Each number is 128 + 24 x the weight over the matrix's rms, rounded and kept within 0 to 255. Layers, rows and columns count from 0. Numbers have three digits each.

# layer 9 attention query, 640x640, rms 0.0317, rows 0-49, columns 0-63
072115188100081136102094106076101145169154129115127149099153115105175110152132177187153190139145134171087112106164108089144162093170139139167081159133132151129127111100185081179168116151143123
122158121121144155104117130093078132147131106132183152098160119092129132119166160131138201170132097132125107128161111131132136095129103131174120170166124160152142133069084155162169100157147100
111061133157121116125128113112119068114146148136091123140083122134114142131133144170138094145140095179133163124181169157081151130102153126120094116132146117141080113138179127114129131165125150
136090157168128124162124126145138074157158140122107122139100119136124158125136119157135082103136115123114169129141167160105171150117141125129158123109158093116102112150185116125157139088116147
187072084141114112130142139125132071135131096143123144123105149134116155137132114126173099144148094122140151134127151162103139135103138109108116108089105074101109128137115156102139120128133151
115093099101105110138135119119105146119105150164102120089133122146087110150096146091116136180129161112129097100077096089146126146134113115135102116108166174132135107138118139142113139156124098
160093106156149138140117157160152107120101124111147129162114127130111156096130112155148084090109119129122140125154171160100154138120121134106108088134091090135091143153130128095136129136108115
145121139180128142152106098134116079121127128063124115164094156139127165070195107088153105103132100165101183116117181152085126142112151111103107107137120093107093140141093117101106157164099191
104116146120080145122139119129141140086111135137144162112139174112074133121097141133109140145107112123133134125151154152110139153124144143100101105142142118108095183138166085144141127144113094
106128149149156113106079150135123102130108155133128150138105117141122148106143134112159115082150119127144157103105187124141161117135128122116113118094140124121096120124144123112145161127124153
121151116101100149118148121114142119122112155139131148103131126106120127101130129144107177170115113113125097131149144128111077178145170137109160106156184142126176146123122147156163114118120125
117148119134121099138123101118118128134162168142111115130119122158147152117153144121135119129137112103105139173146113116123172138105091118174143162123154103126174090120086122168096134093124159
145129146138135136095110112100117142111142120148153124162100147106129117111119108111135149111107096108135156175155136139098094109113150162113145161156118127113130148152143116086145139127086125
122137138121118174146142151142090103129133131134163119107166138106091152100127166138121160129101087120148095145163131142146122170115127096115113107119115086117112144085143114144151129162111128
134098122157123089121145150117134123103115141151132133109126116173135121162133157121151139129137118144126098134161107124149120129132105096146086146098106145152108086124118108126122156144142138
151137115117132142161114102182131141125139154099116090127119127117147121124155119088136103075148111153113126104075109150125158121127099130133125152090155113156171123117101132180107119071128160
153110144135116134102104141126111138087096121130105133139115121157109124158107124131117133146124129107141113141185153155112145103137150099127121136157151133096116165171146102135138122149140113
143099104089131135108113122145119149107153116105150136131118123141117121135098115129112133150105154127137109140151130124095096122132159092124121118155121139138125154114160109119105106165112108
119144151158142119112108128159112140115101121151186130131141103119101139105138097131096110148097141119158139093101156107119098127110147132159133121159129124100137120179149124077135134158141103
161109116148115171138167139147122130133110111095151141134128082103106114168106141146110125150129071126123094145131148135087066144107171105169091118158105107107110129170113124117082105155132141
154128124128123142138127141104096144144122159134092107148136108137125136124140116124130107079141110147135124132136110134125100095126105103158123110094116125133134072143144088123118199154158138
111101154134116117126140120121099125133099137145132108173067125100083127156152085131140086102132095126158146159165120100153185151131131121165125130120151115122090120166170122129144116117116139
138144094139140143099113119134155107128132189166119136102114116184119147144125100098116153112128122189169115125120112135138107090098142124138112144124111137158109100170129140117153173129133121
160107138163166154139159138124110128143112157121133125093157130136091106159127142160123092151117114139143101106200127141125123108113137145144148100128124143136122118172108098043103121118126175
157111123137128114103114127141096122116138157124147123134110126123082112136164091098104078110127126111125150127132127126145114127131195079105151117120183125180137143134138111101174181134114132
061111145123121098173085164113134114125203113144135084116125167129155137161082148128116130166116131176131157148135132060138097118141104153104171102152117116177135149142134125114148148114116140
112118158136143121115102116149145139151129109127118075129087131122105134127123071057163147121082123165146102134117155123150125132121118129149143148097120117150155153168136084092129154124139174
104104117168139166107177109127102120148126090170141127126129137178098111101094127137129103095113154108166141143145131154153089156129124112131143183126122132101088116092161123134090109134135089
140132110102107081139086135128182115147101114134093119195117149101160157101137112089174115117133144115138161107115146124122191161178138159080086085106173052140156111111152170126137121117129157
128123112152174126091142161114109126156133137160139110086113134136120117150096129134104108181159179137132098155142080115142081160104140110160143154103130158132124116139101152123114122102121140
140124116135146140102135120168137123142115115107113154157149096108134113125169137138109153126098145124105136140147159143075122115129126102106170138133129167171095132127131151154112126133116106
161108084123125121132144120156091127127092129094132178090133086123087118113117117103112108106131100127126121080129157132127167088102121122177142141093104114136121094138134126141116124134118123
136158141098121109132129156127124107122123131086146093114124141091101138105149093078138113145098090135140151101141175140113148127106123158101112100150102087095145126142092086103102159135125125
171095112099185138133118096081078117145118106104165142119124103136126113129132116111127140127126124144165150086088130152167167159121128132136173138096119128148129144093104127138117142146114101
092142116146091149127090092165093099105112147082157159131125183169112167123177140087091117106142119146147137123137170121178161106106143149106138121099124127101168179163125103080110147107108164
126143103135103133159107102142129144124114131155158155118092149159145170144131087161132101093142135081133132106130130096097131136148142110131134113091127131134168105149123122089134109113115152
131089164129112114127113166182145107115107141093119148184103130085139151172142087128134122119095077120119092133127109107134155179105145125130113123154167076111142136159105168117144111063114183
141109144114140107135117116127154116160144133123111107140101129156110118126142086132115136140115167148142153128102128131106138068150138119097142125125089129060124140130087073109084166141165135
155157111083154129069109134136145139111085135140120133131138133112097093133141125084134122123125108107146112103093152167161159154076098160116128153116176098134113143114137131120169136147134119
110139133129140146142091131143167128111136158129123131088133127134099150162117129151139119153125104135094163121179121127126092126137080161099112096112148098134092091152116084121115110104113151
099135143164142155105080102122132150152109100165149145151153134096159135129146123111129107118153127106105137116087122092110114121119134111139152157120132122156125129178140146124115192100132115
138098106130143101107091097131124118137124131099142144093161106140112178173093147106117137146152153134170128083134178125146190113140120126104127122136134121116133143141091067138157146137135100
115122091104121160119165140185163104163113164158078115144144157071139127135169160167158140148121116151140111096144157131146133123125139175119183188131097158182118108105107122123114079134126126
151133125125145110127112116122089147122160125123131153131115100099137115105101103165115167093130131121121176145107139156128159154128164137150147140112123120152148123124139133169146137117111099
143138104148157137114157114138094129155180163143103117116160165144127161115113157110123130104136113160122141108116127102164153134112125142116134091144152138106113152103137167162134148157110109
103131114147145151147128102118159090150144136104078092139133097156139106133127109118148135129108124127087125131110133133138142142080104104140097180138153167151170193140143153130114124084100176
138092132131126102094133138131108140135111126111170143136117101108098092126121120088125096110169111112134129170108080146165157122074169146105150101136116120079148136120110141135125102116082079
138116125110134151155073122132155106124166120137147168133142138103120132157119108123125146127098116133114152105066127117128153122128141129123126130137134116132109116126115167133112144123128117
123122158120124094123155117129110127122095143155164122120097160153139110134137101135149155128162111107175143193137158114169107103111113151097159155095121144140134149163152130143146139124100112
143132113118166122108111149119109158143166127128144131106165076157143106140134124140120132159136134117084097129086150110093134138153118113134155155127089136115145145157094118135121116114128149
# layer 9 attention key, 640x640, rms 0.0311, rows 0-49, columns 0-63
107115137167117117153112144126135111153128162114091102115099119126159143130114062116131113084162121144073153110132122144112170123118145113140122154117119078146128134134128130128106138078150140
115129134103156107135123117104122131158156134138108124140126127129085095152110131117101124138145126168101135121071144112137131149155154135148094102107156134144073136133132129114123130118139120
126139087165121142121110132127153106195188126124138093113135099123170152111117093088134108105153095134104122094172162177111185170108099124147116173080114082130123146152101178125153109120173146
121172151091095115139067130159155147179100143141114089100120074141187177098123073096145118102181116109128134151086182133107145173092136148116150174114142109094181100180100136100143167107152136
136151101103139088129089072118150152134185113145150096149119103158153145094138145137121087106125123085115134118086112158091105166084099184131181119143188154129159172153064149083139166125103139
077124121141107150124164106122136132077149087117110148121136159126120123167093152152124151133115111174117102111153106159122118091146124103131098109103092113127127139045155112154102091149129111
176151126140134124096124115127125140177098137113123101117102081154112169115182154139169110119114126110110124123139156165126116146082095146104168143122124097097136117123100140118123159141132185
152158121128152106148118104118172156133160154158153133117102096142120111114138143116117088114139106081127134155125112139135104145088112164136144131117150113127159149136087162121167151124114153
110129157148113177086156118133073107128134138090107108114103131143139125126110116127118158098145154137132106138134164142142125072131153140123158126159082142105060123099159122126096115130125101
178146094131146108159135109106137146129147124143098113110102075135148113119185170129146115153128135084093146144153098127110108144118113138149129179115110127132114112112103174116124102126139132
096096168140099126110178144140091147103105121153092143154088200166105113168095176168119146139102143163146131136130133053132109068122155135128092131111104122166109113133157109104107107109144085
134156099136161090116120071121170150120151120164138139139131139167116068122143150105093118154142136074146154149138076145119120148128082140117111137100107137174160153108108140089130111134114136
143155140132134208151085157096144112083083136102147118153149105078141134098094128135096072113096149148134076133123126131128142100093150073137177144124128114121135112124123118094102151106126106
134123122125116128121160129131074125083140124083175160121116186147134110128105102099077130107119140117139170116153170130148113114104132131095133134153117162111084128163110120125093138147106114
149105105150126132155127087128173127157138145112135141166123133144125146104147159094135115159105107082147108078163118141119150156124116144099151113112153100135093117136132178131135133141103148
138166105098150110136116112126118128148134111161150126126130128090109096114149125113158171153104142092166106184165130147129095137092111120124152149128123152142176127161089151099142130141096166
098130148189156148147119126170098113127097166085117110164103131159144159127116141147131147105103123145150111112121115130159152119142128116129093135135121128113128099103152132145085124136109089
107135150124150137102125139122080082115125153134134160097161145099120176100126115157127160112113149146126125115140136158138175119128127107169127133136112128137112111135111144144145154109123097
110100161156155167148119156135061160105112141138150135171138143120141136107121077118110130071138156126076070144146149137159121086109152172157147135161120136126139156111104157113116146114092118
110081171126105116119146112131106100060136098152150115116151149137180128135092134107100138109118110191129113107117134153173134116116142124113131104129133096146105174123181102145145109147092070
156143093110108131127122103129205156114134131144141118121114131144142111154137135094093142171110095108127110165140125125136112143118108159112117139124131125145162144121098142137121151150135114
177165111142148108136137144127130149121156153120101108098107093152186093160143153146158116119104128066134141160147098113127148119139108124156138123098146122141123117122149104143100131126111146
112120137135136130166128142112095146102122078121104153086112175100087152160167134116151114193161125096137133158163125122132100122126143144129171109149109123177128150183139126140127108130116147
184106158123148103101199135118102110084142147114103147125099133146140144131127153171156143161082120112150161099122115141157123129171133154132135129133100125127143146102132107145119112128132099
091139147090142148135127163070135133140095107168143126151158146101102118135122151139139130143070121151136118127127153142110112099074126133137100119170129089068129130145151070154168103130140163
076146138100124158137100151083133120130144107114114159127113114129146115051083146136134142123131125122127122124112120134088108076103157095110130129149139150140142169167169109154124155112129125
141135131112107154143109161136108160079107143102107177114140128144180143103133102126117112111140108101108136113128125108151142093133129138123131127174149111142145143130122123138097138129106167
131118152158112089160120151115145144145163142146134076145111117130134118133104122150137104118126114137102111111103133124086143145142132126131123112139131098114074106139141118127156137111133109
161102126113132104134100104135158102168072165148107084140132098160112128131139108118126083135168090111116144163129164135150129136134101139142116147139125136110147117119090110169085125144120148
126120146131095113134124136108118127125157103149145139098148121153125110123129153124124147147099118117130122101079120101141108129131126143110151108173152148147120142128185127134145084113150101
121099159147123142113108098123086126136106087146128128123133141126167129138127126132144144124092147169131139111127159102183122103116194103128124108126155159116166135131147143122134127110138124
077084168129114099088157177117122112096151125177132132126096154118134112152129136123113090141125116121085141130179124127135127128113142095107154136148118151130141164134127129095109118141121119
129142132121139120114180111127068097120138113128136099114145143122141133115117104127149146113156125172107177098118095159138081110120104112177116123124112101109111121127119127136124143124124181
142109109140146109116161171169139152144127121159089133132179146130149147104109144142130123121153106118121119167156111149150127129140148098148112133159138106098100118158129129125087096133147119
136131139122159089127182156132119120104126138124107128148109109128150102082106169121115084082128134132131134179090126163101159155101135147150147170152095147089105159145130106144096123106143113
116133093096101130100147091136121128102121091106082177132129085132108119160166164096138130181138128143155113122122151105148127124085166160107143094148148151176144131166092106123120098102125175
134082144099140171136128130132152146106108140146132106145114110120158105118130149125179081150156122113116124117173110058104100124129134103152119125130122111146122124136112108152122119091067179
142167092145116140157125135108124150086134132131157177137152147158099131090142143138095072105131121182107111159146096138151152169115144107151154130096140162118128115114131151127116130154141169
152121123155164095134141140119076150147150138137190119119115124157062173121143089128144142141126110101126129130095146150120098134110136139105146116146119109126144114120140107111132115161139115
156167135141125120130148115106150105115113137110155103109094140168090119106112130114102152127139140166144123142089070162115186104117145161141139135143121143133145190127161162106121150166115102
146161147116143127084127107097143121128130125109118103141113124100209118135088156137165133116143156113127108160116138138121105124133155151148148143189130136114113158097101121107113132122139100
134182133100131076135160136116114121152124182169129124142124128149128150105130151138145141157136162094143130148137143139147117141161163133147094112114134128106103140105126156181124093151103137
126085164088141137078142132088118143161095073113156101080087133107119124132112173122174111114147080152131139147113190129135149144116146126106153128139119134110172134143134123116154123110136123
120081126178120118127126092129094084139143126131110110138097142121091139148116108103143155141066151172137108111152138121119170112124094098169137149109114103117092098126124167142131126163176094
109123182115152135136075166121122153150129106123136107124100135076148103147118171127140137168098125106145171133128129115130116091162137132118066118136112106117101096118112107139087144105141110
131156116100079104175165154108108122111127105126126157099101158114143117124124124151148117157140161151146139093145111123115127128162185110149172103135088107152176097142102190131133120145183112
174114164142145131121083174160149110125143114109122098123135156133143130165127104123111109141085134130134133104127147136107107162144096088125110134126131101102130106139138093134109120136121131
112076136173112131124095086138118130117133108130111125150134138084100148100156105105147139161115096140126129130166162073093125085143145077127158113107143100141126137131159152134111127131119125
133133150098121135123108130109130138118161101133096170126170142134099131098158137113102083110153139089117116110161132157134077061120130167169159131126131164151113172115131136108150128123126132
127132129097088158110156189127125114142132105144147150132112143115167116137118153157140103112163134128126131142161122090157101120129180150135134106119143133206133121115125152127152104092145150